{"num_hidden_layers": 16, "hidden_size": 384, "num_attention_heads": 6, "num_key_value_heads": 6, "head_dim": 64, "intermediate_size": 1536, "vocab_size": 18079, "hidden_act": "squared_leaky_relu", "norm": "rmsnorm", "norm_place": "pre", "norm_eps": 1e-06, "positions": "rope", "rope_theta": 10000.0, "rope_fraction": 1.0, "qk_norm": true, "attn_scale": 0.213, "bias": "none", "tie_word_embeddings": false, "parallel_block": false, "extras": ["some layers without attention", "local attention windows", "shifted keys", "exclusive self-attention", "norms scaled by depth", "capped logits"], "init": "normal", "init_std_qkv": 0.0181, "init_std_o": 0.0, "init_std_up": 0.0181, "init_std_down": 0.0, "optimizer": "adamw", "learning_rate": 0.000791, "beta1": 0.9, "beta2": 0.99, "weight_decay": 0.34, "lr_head": 0.0045, "warmup_steps": 371, "schedule": "wsd", "decay_fraction": 0.636, "decay_shape": "linear", "final_lr_fraction": 0.0, "batch_tokens": [16384, 32768, 65536, 131072], "max_seq_len": 512, "doc_mask": true, "train_tokens": 351100000, "max_steps": 6037, "dataset": "wikipedia_en"}
Each number is 128 + 32 x the weight over the matrix's rms, rounded and kept within 0 to 255. Layers, rows and columns count from 0. Numbers have three digits each.

# layer 2 attention query, 384x384, rms 0.0321, rows 50-92, columns 256-319
114155092164175166196119159067138088087111197069152103148167142098125093156133154115152161124073071121157125173091111107120127117118076154122141141137168094126124054095130155084086093171045090
100150115146106044044180091146154140055177071197133173090114125138138145122124206141132101212152114069099119083151189102092168157101082184083169139145104147146212094121126120105050216120117161
182155143130094127071165111093166094168126163103150121152129100131065123122154175150102053073195121134131146175186143126167111081154152139121125069150084120148152140084146124140219133138128083
111116106144121114141133130189140125068106146151104121158067116147171086133100077088081097049087111059139155158124144133107083150110118158112130090193102162127093138144164183078119159095109136
158069103104096117155077170162133098110177130116075097135174158147143134109182103112176172182170127172123053119114145117159191079142137131120105147081095151108115057171122092192073140158140108
094069179114131114138111094151165095183085061078096101171112135088101114180129083237132140138092144091135122153099143067136155111148142162087113139178128072123168115114099130069040141190116187
097140124164137116134052123108097121169135121135141126178184138113098159106135128131154202157111125136148106118115102140105118085183090124115117133112116108103099145147128097108110083154158096
122148097166129107146155109125119123102140107177104100097076114094124101199168148112098072141053146102116140128137137177058070138101124129103094155165096027152112184145149071199095153117084157
080148143105085141190104129101074142148155156089061151071145142151136137138111152139177145123165085108064083097139098114080157097085094123093117108080088154090144112096094209129106161172149100
177137088104135111116209046140076123155119113123154095097119088058080174113150085095109142089122083089095157105128126092129074072060134124153095083106149118116159107105075104145150176110133168
177090089167095089106140150121109127107055155173169117113138104133156094103128138130120097126119116103125121157132173139111198163147135115183139144171159156133139149091170171074165138056132149
197099147078149195168055133171151144141077139127141078132147170152123107124144088119203136081074109131111075110082113109172112106139102089146117120170112148092117117135117185171109109159087103
065192159166133152114157118059107158167183123136091140167143081148124154113099157167088098108135122114141148174104095138074141171110067141091145182063118104126131117110144138092171103200184074
153136204127153187181134149101090194081073153115128108066137133130132140122145110154110053119069116114058084123127097133066049138078153076103149140106113119112149163106163090191123178167082078
172094141147137094106147140145136087124133158150146175117131135141125124091151120109142079135103095141150119128115192117137130163097125143146104131115153106147137099126076158091132118102114147
191090111135138101102158094105166101135152143218189150119087147144155138129143180183127085119107164148129095041135095101165154113119050080098096062195058127070184097129061136179188119119134140
116115102068143097149138121136082085139117173161127137133156099128132125119166143124106109138132078111081154081124181088144108112091100115065148125161107141137166157119097121109130106157161141
110133108096135111161123118122129155125142147117148147095129131137063148093144126096161107145088172127103164117114161110148127102148096083093112103148090107127146154141120070146166108134136110
159130092113180107132124129131124138119123181110174145163195139132136121100134115116143137148101099124106096138123147140082132106158135143139154085113136108084135129122107109086127115145167094
143115169097136156142086095126110101142091121197145063147113183147140107160139072209173180116122178145087128128147162081087125130133091098121135132134095072159125132166109103154203159129163105
204067135131153081075184124121170089145145145152157130144102125117161093126156135140190088095110086103141108110131152119148132128178103136112120093154167070115150136164096132106128137132164107
158127127089141116166099149122142143117155150180163149124116096115152164134094169181101096129136169172087136109158151140180119141139124122064138107139108100106166124166112108150191108077101148
113113074105157161142130139111119095071086154171128085171129121204148175135122192114069070139117133084120184028110154090144084102140095099093155061156153146062187169177136155178086129225057055
142170066153067127157160140138045136126090150134133165118159143153123147122157164106094069107145144133152148131141120133179139114134096061094115162127082150102148109093116117132103129097105148
168115111100115072127135169153136153097148136121152164138115139184155167079164184135088069144125145125133116069127084153167145152154107106081110076152138131097139156122113124113134117120126110
081127107111178169212123107161106186122084174158168140166108119083144181151080125131099125144139193134080166128160143160068099114192193090130185174056099102112141114145140103186112125104122092
122143133189111112131130114080142125164123065172100095054126118081117114105095105123119100115118174161142151164150129120130161146068100133131085176070096107142167087095162111130158176107092139
066147141172118084074145108122146113150152058058058108122195070138064149177105102117177144134097109149201138171085110154130141153084173140180120146130109129159085129105142124081086149114150158
086136153096107139187131129160098151112085178121109112136171028146132141116106135094101092133123080118166102125140170160114092142126116141092185160104076122096124121154085129171068065165117124
131100144151182098121162134133067120189147110134092147105134168099100106125110078121137162047148113106108148126078146086103199214173081147176130139103134132148140120067183165126116147133098177
161136151143104094116163142186167134086166116136142182129099186136114130130166154154125102083121166107089133028126100160128085142138121141142134072125144131087179134156108131107123104151160136
166142139103105165153098087112099141146105166139139115169058176146195091118115173182143095153178154116101145079168149121132145137154149113112169152134123136128142152137138174141130092060154110
150121111167143050074120099130177079132143130142123159086170156140084141115138112149115150084093094166181154139036103123112143186123087142155096112155166142115128154092174110104113179191119153
167146120107140124105178129117143185075091054161120137126093195153157154148151136148158087133140219113070145102126082143153111134170149070078134094153162152113144169118094098077155136104102143
162134219135142117107150117109156080151149107172161177123097178091042104141113055156185164090057070139141079123136146073117135138154144179166115169127110115195114143099116142149138126154123121
139105130119097074136143126157133121150143142172100091119134145117157115148118188121071111137144131098112094122115086129171163107077087151054098077142105045166200075151105076107128172106095145
113177101132159192183091182136070178118129126110094086172115077168159105178051105113167157143186175114101125137130137118120128097186137164155145114100140157111131081121098116160135136091112133
115100156152180107077129103127126111113197127172129141061199140131065132054163079138086158078109065148154100167089123106079157206120083132134107133111192056178116129054173084156115127162166102
082143097131192128164127141135155171183120113157126138136125124087076142132120069165163136100105181099074121106146122131068133139177140139150128130161123150136185177136186130160102123135127114
142125094109095121085096116141083113115080132140072135111168109135126176154150170106131142124124157102159187131119107067171116120169129083142142133128188115143158126107133088081150178117130149
178123144127153119131136159127100168122118158133170103154083129127102082127110108123117057122180104168096097152132119123150169138120115107155148115151098087117103159103119116156123107130140113
084145124097165147150173093137135182125135172121139108124053119096159097100066140143158126109131117145083129134129108169148107166113146114162152145168079147157113146155105136179110130128115105
081112194108093143100191128088187118133140113073159164127126109118147143090155139153109128161128122112152141128127147138178095151055105129047102131143081184099149132138108114104105081177126202
# layer 2 attention key, 384x384, rms 0.0313, rows 50-92, columns 256-319
099093142183160141164153070162135067114154162065183126130130132127157118158091165088104139099131120139156149118132076093100136175144152239171159114147114111110159125098138135175113170158165156
146165146184171133135208168124125096089120137112135183110143144227150125090154157165089095160129105125108106087110128081142088160184144125071120087083139157143159174139178178093039092153111122
175124150097119109064156104119142104119091097128116186137170094110125209103159163104155138143108109078141196171155183148100101182140143151128124092144142098086164112133132093137103109154153113
121114156139113181115102124092126210161136167132195147124118129122112140100178185085144089094136117109166117155132117131133104151111117121179087152166142133171111096161164188121124176094153069
158141055165138181138165208145147123123086176140117115090113117112116120135118127073158200159177181139117109064152133118147095132161132140093146076091202149122174109159150115087166138103167169
103109130160106133109093107162101102158086149064176114134148130101142143126103171194100167106175147193099179101139106115149128148155149103129125075126109084076115083116125138113155049124142178
118124099182109096139126151158092122081169140120111112139054116115092115187032128139043190146146187175180108107136102179087172138149144074114171137139115151119141133097119111093203138140128158
082187136182129135153135131124112131127095088168156189105091146189176126137155171193087154154085119085144183157096140180113104088135186148121077150137163120142145198160119116195136091129083126
154168104137181145106136174082157113109113172121169119074102127115138133142096136095124116135096124110164183084130083168147106101155195152113132083084157175172127140127092145082121097126126147
116118132098116156110094086156129149142160178159063070136127189123075141127147137124144144099166135134169141129113134118114111098136109112119121123143119172090177170067090061130133160171109122
187159109161142105145174087132150111162158111180095168187177144095086147066227109076171109179147111146150069127121146129167109070114131127140098134141121206104126163064171095084186132075126104
156091099097115232105091139091076255067080144151124099116133099042142154102097132023188088031167123193106103180112070099175106178130126032117132193118212129152126056087130153147136147068145153
048166046155157119166151117144107108128183151047150155128075050138160142137092124121065155123067134114124118097135116145088161178130150134105105158123078103158133163132169150088121141161158139
013143100101180147131117111103075147104140186151083083147140124054143155123099190142116113120108112124134145144119045167162049071141177134105037209137188173121147106067189105125172155127090160
121121112145117111166099086086127109158122074097124114126134154132197104147080091122098167139115120129104128188153122124137114127122076117140155186116148153133112149128161117125101140118129112
105147127099165144184095182144079118140091109169043091118102186081070089153109101143082162150109126154128130151108112148119126106126160160109160135113139150172173109154095120093145157122116140
101097139185083127128141136163092134111116070166171119112103205134164100130112167159106113168111171107183135113131099102156162134141123165128109185120100127145053121122088107087174113106028164
128113111085122159155169160152105103142105123128139146170148159138144105131148160150118104115139121122164122115137123122104115104092126129049131136122123065122144106130101138112106129114130103
077112184160090132100134075155135141147126129071102161082119111141104153138096138084165175159089087120171157117110095127109114112126093185103110128117188140116173120104080173110147141087128111
158137092105110067129129151133136148118136107143100187116154086116123141107129157120158016125081135090071140145128150082154188128119078143096119104209096127157095121094105133155147125122123129
070141111148117114157146103147081101156129095162140153119121167181067164145113174093132155148145118108176129093122121105138167116135136127165140139160110157140086160098125166097148117166151136
140134097118147102086151109170148090163111143141171138121128097091152177064160141118151085117134100084171114093137134118142170120098096118095132111147099143121104092131134118134128122128111103
181106122080129132098130180143078142146120123151107147118172117081148093162106134152143136145126109071103068102128096156119237067149129139181103109141125110084109107120096136113147175139154114
081091142166129085121135063066099181142204126142117136105114140120072059094111069120139122114088136080069097156079154118133092115111087187195127144128169132186045175140074152121107137111181106
092159105155139078103115096158131116141179121076164116094142138195120140140149149125136103160093098112144138121123137111144149107097096132056123078097149151128165132105117083102149163154090112
186121152116168099110144149156124118099121170079130099120111083128122083140137081164105129110129137160093122176134108102118075151162146144098127109154140117165118131151150125148095095128120143
113127114079108178107121111104139179115139149165102044158129118080175099043141041150109183044164155133112076174166114103129057160147105119084154159075094136170128112179124104163070170123121140
135136113144129167150103177115093184115114058213089085134153153116150147130105131092112150116195212162135131150109141153119077103117117095164136149085137114122125137155175104147090179071120117
129122154130129123153144170113127152118080123083107142141175070099119093144111149105102103156073106097102113106139108137152115072114149131122151111098098097032156070167104136117133140118147099
100143128177085134113155116105154102136126099156076122192135114128040151111133114124099183152074084124166103096166117130108086097127151083082126130124118139105115152155082155150121103150152128
144179123161175062071147105188169041161170143098135149096175121170136134169169114141075136142088092124143137141092083131086130070124104173095159079118106154136154114111116111096104093139128120
116127172149139126148132147114114162083124129162102094142111136076113054094144083177114162145109148130096099128179136116125124118153146165131160135070157091194091119172129093150088102105094135
117175073154139117101098139130120095130188108131121152162136115211146159176144161103149107128104141159149159137056102139107157103118129145127128083137175159115137132080156164071141123175174131
154171146149151113083104156186148141065153146136136109073172166187154103133204142119083097092137094169147095164104137126122109105115086152179156080112145178158089150092160129120095117118121190
147133127145197160136134165124144079141096135145183166105120167179080149116172113156139122083135083137177126104107164110112147155219133094182133060148097155123102088084118174099152122168083149
148172137094073082094144111195158071182139163090157144073203143169168182135222116125127109120119086114142155147159098118095167116141129173092076074098101171106176102127134147118138166179114117
129050156118142150112132100099125150124124097165121101121098143074090063088111098176164112107135154106146111129147141129167126153131124102120116171133128037182098151130094125176105125087114084
151119113112125074130157104152155032125147104157153173113152155198057145138205142124088175063172160143184092137072081071040117146106088148091114096144149107133143151112135117093152150122121154
161122109120175150141149167104155177070146193113142157120143154172111135112139103127091118083147115079109153133140131119040076156187085109120118137195058185145106150124124133167108114097137128
139109144142106139106138104125132116134138063153147131125079165074101093114116134145153111114198218104132144164076111136157083153120139134158123175077178076194157189090105115136105126085140126
133140175089123101111153124167160088090151166120161142123113137157088113130185138137103103127108083094088121136179103129087150054122189153070149114122119034154055145200135103190051117127125109
104137125095170183157147161059110252032141201111155172146125153073125185079072125054154104137143122147020183130141126112172142154164156132193126161145099141146087129106123166176194126153137141
147126161154122130102123158107149148174163153148099144157141103133168107125148138098096138129057140113121124160093084141184067126129070121069157144134078146075168116043123127110137128175149158
# layer 2 attention value, 384x384, rms 0.0299, rows 0-63, columns 256-319
141168113069111136093060136130146096107103129116123143154090153143144142119130150140109110144111119143122121122146129130120148118158164117085147153162148129141166186139157126161074135104164147
085162117140172160117150147154122145156116086085177115140077121152132156204098159098105136132115169093124182080127099211124076100157127152109141213036096097096096125168097168131111126195157147
122133171132055098082134169095121124165149103147184148176142152128119105125143156108157180166115120181160104111136082102150149175136106125099153173110102151162173128116126138161099139074117127
153141158174100105143145139136168127123120097106127074109159123156109093116100085153137119152103156108168165130142125142135084166101113164112158103074086121152105172134141088166113123146136103
133147073142150149157150144157179123106121152128105149112131143142170141139212089104140103144130163191143181164138107089091123139127122136128071102069143162112119156141156121076121054129106127
139138093100146145048122141136079125132119101128144150126106122109157137118135167086095134098202104168140162158132160163159119116102121120101163139139121127125145090130107152141124193144202180
125168063099152119160103131152151118100122195155094101166143121140124176117131174138119126135159148119112131147119124113066086056112127176137109132150150170134088135139137154093084119114187152
125145197149106111169133145084172141132139161169136117126143083147105107131115077155178138134200144157191070118120131135137158156120125180088102115063161081201092123103112123119144129061108104
134116131101090129092144164140080098140125086111109147112113163107183134142175178119102153133133118168074164156135133123149134154119143086110139092178122163117093079119149116143134137172146127
176141131149162132146143110111161122122126106096124066109122096169109106131113088139108125139122132132165146090165185137198093130154100142129090113080123109126173177177128114155108131160076123
084149189126164118172133104124102129114136107097193157185076174136153135163152149124105110105111149142139123078142082182144110118148166143152106187060098153149186172113143134142153125121148158
100083193138122157138148108104168122161182076111167127111097146183100103160120081106163170126113181170176122112148150126221151159165132153090093137079173057164160110160150128137164098147081147
121107081125109154115105166154066122111127126110100192106134144116159142171184145095117151132083123136107132167106104139039115087119079089139113127130153150125144127129153132105121103172112115
127096121133169138115133135121132134133084208145088093182152089076132169094155110188175108098062166036134127137161117111105158150150110169198110120151109132165107157089131102031065094129132079
139163093114177138127134155167135140117110120133122131135097135131152160118079156145107087144108143052111082130120139154091147088190115120118178151129101146094143077165120196120151137141190117
129124206118071135112178147143123128158169111110197144117114096140148097166159112138186137116154135174187124121156129173163142194093107148065092149045144067175126139121109145142141120145074108
146111112085090192060131181141092120109123116124083115072157147098204101159151094103179094110091131082107114184145125147067146131098098095095173097158132125170112086114128145084103116197159134
131089198128113112129153130133138134149158109122151141141125089134144105148117091121157125095141126180155022130108142123166184160105092158131067130167173110122106126114115135134168124076082110
113106171146045126050137087107179110121126102131128086135178103109185112083156132124123134138116080129184166099142126097127093166120111149070111095100087123152091115156129096157080172114111173
116150105152136123148145081147168138116186158163115130064169127108095111116155053144212139100187100140157158127139132139161111176098133127131116167062125123126104135115101134109098103143106131
151119107111129112153118127131147120096077114134132111124152169187059215149138189184041123185126067156127183110115139102066050113101125110124119108157191133110119172133161134157084098121108146
146122132164107127096155116149107141143113173069145104099131131100132074113106127065123142099123143110147187126140114152163134146135127132155124139088070126113189158102102115148133173112103101
111085131102032129073137135123122109091161119123126154114142167097188121129116126099183129086092137134104098165131162073194178156079102105091117118223210109123059093066148107122126139091168096
134115213103080110135179164130146128155099099108191087109118129146127112156139129111119100139154181136173080089124115168184119126156132122077084171106133101126177115161112133140155122105107122
135100098141144132076131115080160130106146150139099125121147130111156128121097093118140096117120136129125159168131169109168160122169116135160136097158152100063148088145160131107171165095167129
129113128108108117099144108145121121133121084125176112108113145129108178129118037124106131078100144147135146200131143115131098155113127098198103155183149046125103174103208110110088091158154133
136103126143118140086116101111127122125129096097097157163151165134142084109136191087115116130138174108093185067144081112111135061133135150148168106107102172118154116154128157140098139173143207
142086113144170129099124142093155112120127137096085134124143137157113065140154148120167131146151119147127213114147111137126082114102127132072144088108137122119125142130097103112127102154071130
146139119109197116141076118134150119174129133109096091140117100133120154128159128110100117164125117176158198122160106133107084137155132172065115167136113147141186173186113131152128117142100181
149135095178130113162143105106135127108086155149101077124157080161074171137130151181071152135160127133142159072125183111154081106089111083157092081094119157079104158139146115135098128155107123
129105086119232119157091093108113136117157173106164168161125152089071094124127104147158190124151109141158173127148095169106129130160137167155091170123109095144193208129106164149117142061096113
128112153126106138123156155162152127154119052127205077121111143167147118138105142110068174125182166184171159103122122151199101166120124126101131127102110093145121117149140140148097121134101120
117119183168108151132133096108179140160162103154116116075181092181068057141082057100160114097135171144159082132119160113160139132092096154142124119086170035130128063112113128134144134141093134
149188150047071152152106128134168128115098197102157085115094122159160160123113158151088113177145140149183107123138147122134131150128134165078088138118161138150129135170124129131084142121108142
106062096112155144105130146158085143169165096126168180174085139113133117159194151098146159114127155157098084177109073135136142133181134122092135113184140159125105100153115172073138073128085111
108120188160133105123147107121143109148122106082135104112122140155106114136127090149128167135136114129150201091169170124187095163126132128080133158116149033145145164100147091177115098145121138
122112141165134160166126121115161117139101104107133079115139187181124144142072129118093145143113196140152161126140120137201134112157159140100139155096123126120179103162128113121159133126172153
151096095161159168131125102087126123107150109125049193112182144163127082160130097196103084160105158127094134144139170083118144132080146088159140056099169169072153116093144124116179157157106145
129129041121157158127093144150082120122128134114102160148088128111167140147177218098129156143119129141090158156119083143042113098151107137088117112146136206130132127168123164095107109129096172
085085157129140126152137134126078127181110130088110161108134152099131137095124182086137230101060146097098119096125127109159151107127103162191122195164112183157186139111131109126134141149136140
131105068155191120166111118159097154129154148158157177232113101117155120142145182143083165155163165141113134101118096129120164133141142120120117110098121137083107109149099203093170115091124108
105179204119096142136136162120120117137095129107137084062193164128124064125111143070115148124147144142161122134137117187076110140112067150108131158099102155109171116121112103162090185143131163
147129035094200140081082122110149113112104200139069141161151128132087160116140182087078126116129099143130219149145151111085089074134111140113119160131134113094138171145130127127123136147165165
126177139110143145114093145103144130109077108116087127054121106153136179094144143181122152147181038091152130084120149129087125101161157111115147072112114121228142119134087090114118126151148128
121111107142160143104113110112144133131139126095129129156141154117129085115151104108167153143155127102142172082133039186064081118136158157084178149130069132193154189133122146142081073123123163
143155209129112091078131158110182115132092198140089089110131055183121159082111145133151113174129102142160116094153252110199127107121126145081141137083159125148112167104114045169129169113161104
122195175150172120193131065151173127178137133133144087132125105169076139121087099127112137090119160173178074144125161100167148165158102187193093123074143120126175132146133145122102129135089150
124144061141151157127132144140072123110124105135065181106135127087150134133169154117133155096116067111084181131127089142068099115128125081155139144120096179105143165110131155089112103160144142
109171101099082150150170153132151119091104112153071177128147160131189117099141099163123141166113117069139076113124089144036128059086138068179107120067135148169109168111159129114161163205150150
108136186139064116070125155129121132153124155086194130195104106099182132146128114126141127138075118092150080120131088163127105151158119146101118178173121134152141152124132137154149180097119111
158113181118152138167188146112184134147132113145155083090124164135108082124139079136163134121187161165150131099166154108255136143162129135112114153108164109168152148153134114111121111132073099
172108093127135127139118196125156119119121109183063139125139137143155136076157142107154137151128134171110125138145116072138142116121086090153161118114138205138158128167152162107143086128125128
136146098093167107165097102121136107093128160161056162126154157129128142142151102155124133133100113126148154099162163069140179108087097114188109167144171126130160143130124104104101146138140140
167228168103071137134139220152119122128074150159109110139122129155179125196087148162126107163148169133134014161119102118109163118079104081118109183121143231129130143127172131100109195138143092
148124189102131119152150122121190111151094102119139094131120146169125124114114101133079133146172161157171139052167158118218123144139151129088127162120156090137162151140153103169126131112141132
141103092139188089114101127113120090082150078123041151200152181156096188172176160190056159179121108079073175108163177092126072122092155073117112118154166177003174130124177073146172132151157178
136099099111134108089109126136122143088091181124138150201078136075163161097092206127117089156108067070075130162089095109073116105132157138110141115210112189110112136128133144113143166048177128
117109091117118168109085135113112127163139155141104196094157121098117122151164132072135158137139133147126205154140127107074123101124091118148100143128173142123160084150113144081147158122114126
160087114153097175162146205139116136088106086128115119144082128133207115177123141097081092113122160147090095149079069165115136127127120088098142093132152146128066127166130194112155106148054112
119111204120095070114129163104132117146122125097154086123120149159096107180131121143149147177147146142163070104130125125146158133114130154056126152147164080173146169097102051187139120075101109
107097103112192143174107075141155128130152117110128151078120137194114172095076140097032138153119144171137228078110192167104069083088131156142136098102136080137153119162135110155126105208176156
158112119079103113096103187118118133157076150165109131131167109110146103085165180125107111189102153109134117095137099075083192125136128149093190158140081159209164113137066128139133188078117117
195119130125113106200132162145119129100119148140081129082148087153190137125171142176105095164160102168130129103120128171069089133089122099099083048069154180140133110124121165130174096147092145
165102081131099138160117102133101125159138151186090152053139113110098100121103102077141120093073123189113140174117125097189151118152083106184108099126146152127163101118107153119160148139052120
# layer 2 attention output (transposed), 384x384, rms 0.0294, rows 0-63, columns 256-319
181123095089127163065127168166162109148153172136140194177067118159123182132192142135073133193173139079143129087250175166150084109076092160144110191156082146115159136175145095181142088119125109
060106129150126106127136106166127124059146121196186135161136075164130060116115115128166106076131134163113138109100121141127186064162123123109072184095220118123130078174141159165124119107177154
174141092122108118155139103095139068106142155128159125148144149152065141120091124120122077180173162119165097107206186160162111131108126145149149126141128095152165120141103091167118160130111140
094104114120123132155127099107104076086136078117129125067102165119133093134081116109122101117101163128162108160123159141171110106114133116173146086128144118153143140114133145163126200137109139
128130123175088174163145147172130184154116187149148143075107135206145160151173132164184088111106124132141194133105148108103116110197109071167123048124116159111088170152104173126099159129153074
130115042147120084098139165193079108108181114135150070120120089183182142108085145099174071203134094156109090154151154138174137146123121169129123135120140169135140119118108124159127131120130156
113140118142153134124088142098098118143103148137113195143142093161129124205077111144118181124136169127110095144084109110128196137126124155134171088173115166097122135159134177056094094138130137
141133126125121091113146105085105091131112150139115130097162108105086102191081130110137148129168184152125097161067136139134195144106176142097173074117160095110193107080152117102127180090127142
176112084142110170161103150150129153136171117125164127128120123129151175085138120132150102128104062109077116125164136115160063103133060114139128087131102108140104110152083121143155130157093096
130116096130143116165156083155183165113159085168144076078126150084131087117154132081131094113108146145164152166195140125179102088139130077174111119117155169152135158172110120182125134084145096
106141132126104140118164127142119131120157152116108139161077121141123105154104181116115104096202137076146162047225191164074115106124094049145118180120118141147137149079147106227162117078135161
183103104139110144116153106136191136139178136177134077114122174103101140084110111081168099141185137122125159101176142132202133072118132108153154093100165161123206084122131081171126151086132153
097127186148115147103112167126118163174105147090120149188135121141135175110151117181107139127084091139109148089087103100090123153149102124097106102143129151120060160138146134091144091166129107
150090197101161154205136147163255164151123146133166127138127173148123142177203090160118129099062110113163099172118121137138130090170137090147089110126154179116121188186115125092136067122129117
114151121127155100141154178135131125126056115130096124144127102147161082169102138147126135135141160127149126112045103159090208149102113142047109176129139147100134142168174149076126091121128115
176091118116107142142149116131139162109174150144145115128149129125085160099127114104156068117178117100119133148185177140155093098097130141154123119123155120129188135106117083192154144091128123
153072146133110161133126170131175157172168123121135105175121135149124164146171091137104125126052063098139124093127127097193150130117108110084086102137147132105113154165117099106180097146115105
100148144077101081125156109103075139174098137120115107146186117133128147113054140074171114106210158108086105138078090108091129143088155197124194096119129101141147103044211136107123114106145141
048091119147122105138104101118135098141160117143144110101122115073156098152142117135114137182085127164157119122168113175204075117103157050156130128128162095127118141163086115183164127109101091
121122126119129111099178092136168172153103130165105150085164100088161094135174159141131191123103105180141104146091115135136143160123197069092107151126171134108120147121116141111147080100165156
060155100173189153100104134102101067142202091129102168117074092096160128145131150152083143141072153194189140175120120132118096131130140104199099071137138184124109112121088180145109187137115126
130119070116088099148160142173091082058175064149154132094109153162170072130124153093107099114122133145174104135150165123150161104169115100147088139076142115151113128129073102187114142107149171
121113089066088119103140158150138153179143122097123105151148107182152171114078140111160127139136153086094076115106059120165111084054103160131161088132086158149104108107143122100150063181129135
128133120125091111132169134118119117138184144185131100111119135112099078140063156079182111119174163119141101139155146129165167116134122111159143114086162101117144109106125116157136174097118130
119126046128099044093172134161139134118134096166103110100142118146176116154098133133111135150109155148156146090089100118146195112113156117082122125125140179129136110109184120105189097122147163
116110149137144095110138149166136096146163113119120136154056165134196207128153160090092133134151115097159127116147111126156054138128142160187083113203107175137123136142147126136126098146183154
093082166136135151158095130137144140101123140117095080177084125134119118140094126121130152118142104094149181066213098113136176122140105062196149218120159126158148121175126150144135138149119172
147075151135100178159128099146173171121175136165152083097133113116090085064183095147142093089051067137115181154163117108194172119214161059176127113099174148121108136162081117157161163140104128
152103168142145164171079122133176188112189129148121117150132123087105117096158114122156065102108139128135157108219132131152080158159137092169123162139149111138112121178087125206137094132129097
054142121179144144163127087137153113119171077139158071059115097106183079137152153169135165125051150226183126228084113105094066108146190101187133094136141156140115120148151190139117143116114104
145122093107113121108183131141150116113177120124129176141125150142147100159161186119099096135148153103139097107192143142133143143162138089162108119129133172125156130100108124182137092085161179
160133088150125149127114106137087055070166113123173118077101165146119129103071112077152103141163158119119124147186160146194088104126131130185168107116105111124173115122070110156091207122113125
160092163130131093099127099099151131113105125158096074090147149112116121120075075107145145116151136165134135150062116089160193146130165129143137094113188149092175106088160115093124174079141152
147117063108126123088145143138133132140184107190153204149076088119096097154143135112120156169173159149156117166172169153157116129102116120162082143083123153093146135139096105188128165064125115
141135183120100180129118123106135188150146200113146147184129131122079182086151124131157111092124095084058164093172108093152166143168109132115170155119111136130104144124101103091105162142114114
153100085129133130141136118136157095106173079143159116096122147113099114082144112119134091133144124108136138136188189127194082071138118112192106083117141138155153090128098094180143135127127150
151131106132097141140149152142183119088133097149121075091081141128136091103091126105142134125146157127163165124179137146168110092108156060175159140115122172124171091151097133173129129102093149
163058171168111168166107151132173188122172113109104019062101151185129157100160098147082166102079083141162174150148140119060106132145152069148082094099111113085100079089157089138151149133110134
119141175151113174156103146127135183136107166116138179184127089130102164116173114170122119097084098125082171097126104124110131140153094092092132137131114141126080168170094124110110110154107101
141142179117113160203109159136159120199083092082165081199152171116130104074089103140155130111132103102099125051137108129106119112127103109093166176126107129169097131193129115087111065178109206
116156156135144151150130127078087169060055160094147165127175113130116119117151149141158097110153164127070148154109092138052102132125144173104179170118090080131108098097130176109071132101162115
127122160143086123125181118124110067132112122145119121157111126142121093122045124122123150107134104126150094132142145166137144150115116051162105106101158112108112139108097138164148141148115152
100094101185143150138102160183136119122167123139112083141130105144192081160119129114133119120073123153142098145088082152146175160193113082163123137171171154094092129178140169141119085135164130
104135123141163149129082164147161105198136104136116109101167117102143094172191131177124179191045104171155124156107186128151130133137140091082126108119163148102139171167087138106183143108054085
104118171122100139106124071078136049081151150105127169176111184128066095163166126145077139143135118118149165085198161116169160163174176095170152140123161114149179139130112108137135128124127175
132097066128120102145125132158140134147151113155175075062169082123128079132115101137171116150150162166144099172100188163163159095113118122128150092126145112134161117133165120149148148123093103
134154120147159108134146096124162125135104130150127113097125135091167134152098131073123134128185180153160144153113133154120103140111131124153134135149123175125164150126149149143084141065148123
137134162161141161143119152146115126148113125072121166148137143137124160119207138165077145110042041126119133106124105131086069125164132155074108158156118118143058168193099119109117064156164109
145091138202154168090166168067103094200158136111120147140133177144145138185141118164075217165087112125155090125095144138075117148111117139048097072120107130093080153138160154044155112100099104
093127108076082072159127123090110108102182114149148140179149128137061118155101167129108083112181148095135106098169160123134125107109130162103123117118122090167142096099161097175181090125130160
202119069115105144146158103170152118137209110174146069078135161086112109121126147096180113102128123118128105154204161113209153091150139096161129091106149148132158110152079105155119173093120132
203141133149169158170158131120147161177059134073114113113159169133118190112147149155158078174110106132130104143140071141144087132101138187086175121184092132156119161200103164087070096183132075
182098134141148143130182177150220240191099130088142184120163122190150169145174123132108160162152132124142096094122125156103097133119062061144069136181096194101087148168148147101154028108134082
177164129103091124124136134143083112150086177118146132157126080164064161167091157137125170111202151145143119158117160139036108118037131192052097165159077100139152124146219141122133149128110126
189115070120118136122140123143138078114156086132153104116116154129106113111086126096161117145194164105147119129194190147170115087102135134181163126117131108123184083138135117168126154116130138
117128129170160173174130141123137150105134073086113102119109122116153164036105130149121123164094091123104144130146134109090020108124149097133143101146106134108073084082150120180146093181123106
041183124113129101140112154113071101088119126127122160148118095154170064176155150151105108133097165144124114141069094134092161133141133134089120142110090113111108100117139167117113112150112140
193089177161117140131102174145184191110154150134118139172160125128121179095158100178147117095045064123087114106133102082116123117167134116112104105136158130074078106164072119116159092170145119
077153164143104149126126119128087152138138137097123120157134128138105142130162168100098165075104112148113196122095066114116125146142122162069129127113110102156104105147171136098101150140154099
107127126093075111128153094107121086129170129153148090137150117113081116112094144080179110147187191116118096151149157110175169113119133128173152056125150108149162077067150107158146166148077155
092113141175154140064088180143093125099068058098101092144082138148214082109085042189146129149124160153113186081068152171112165155151157072190165113142152177046174107136156168092115114147104197
132067166128177102160087135112166102123129125124171082109144142177120077132145150102163080192121142144178095170159123128169113150118129127134117195164100055150113133170049131154110173148103080
150138149127160131131110169076069179178088105109073170134137108106081141124117104197119131096107107147136176146117157104095087167100120118110146073097113122123126168075108127105161178124096116
192140099116110121129121147159134179133154127151158108094141201108181148107132137092126124109090099167145128167088089083170150157140099147092103106127126167141109144162082111116080143107153124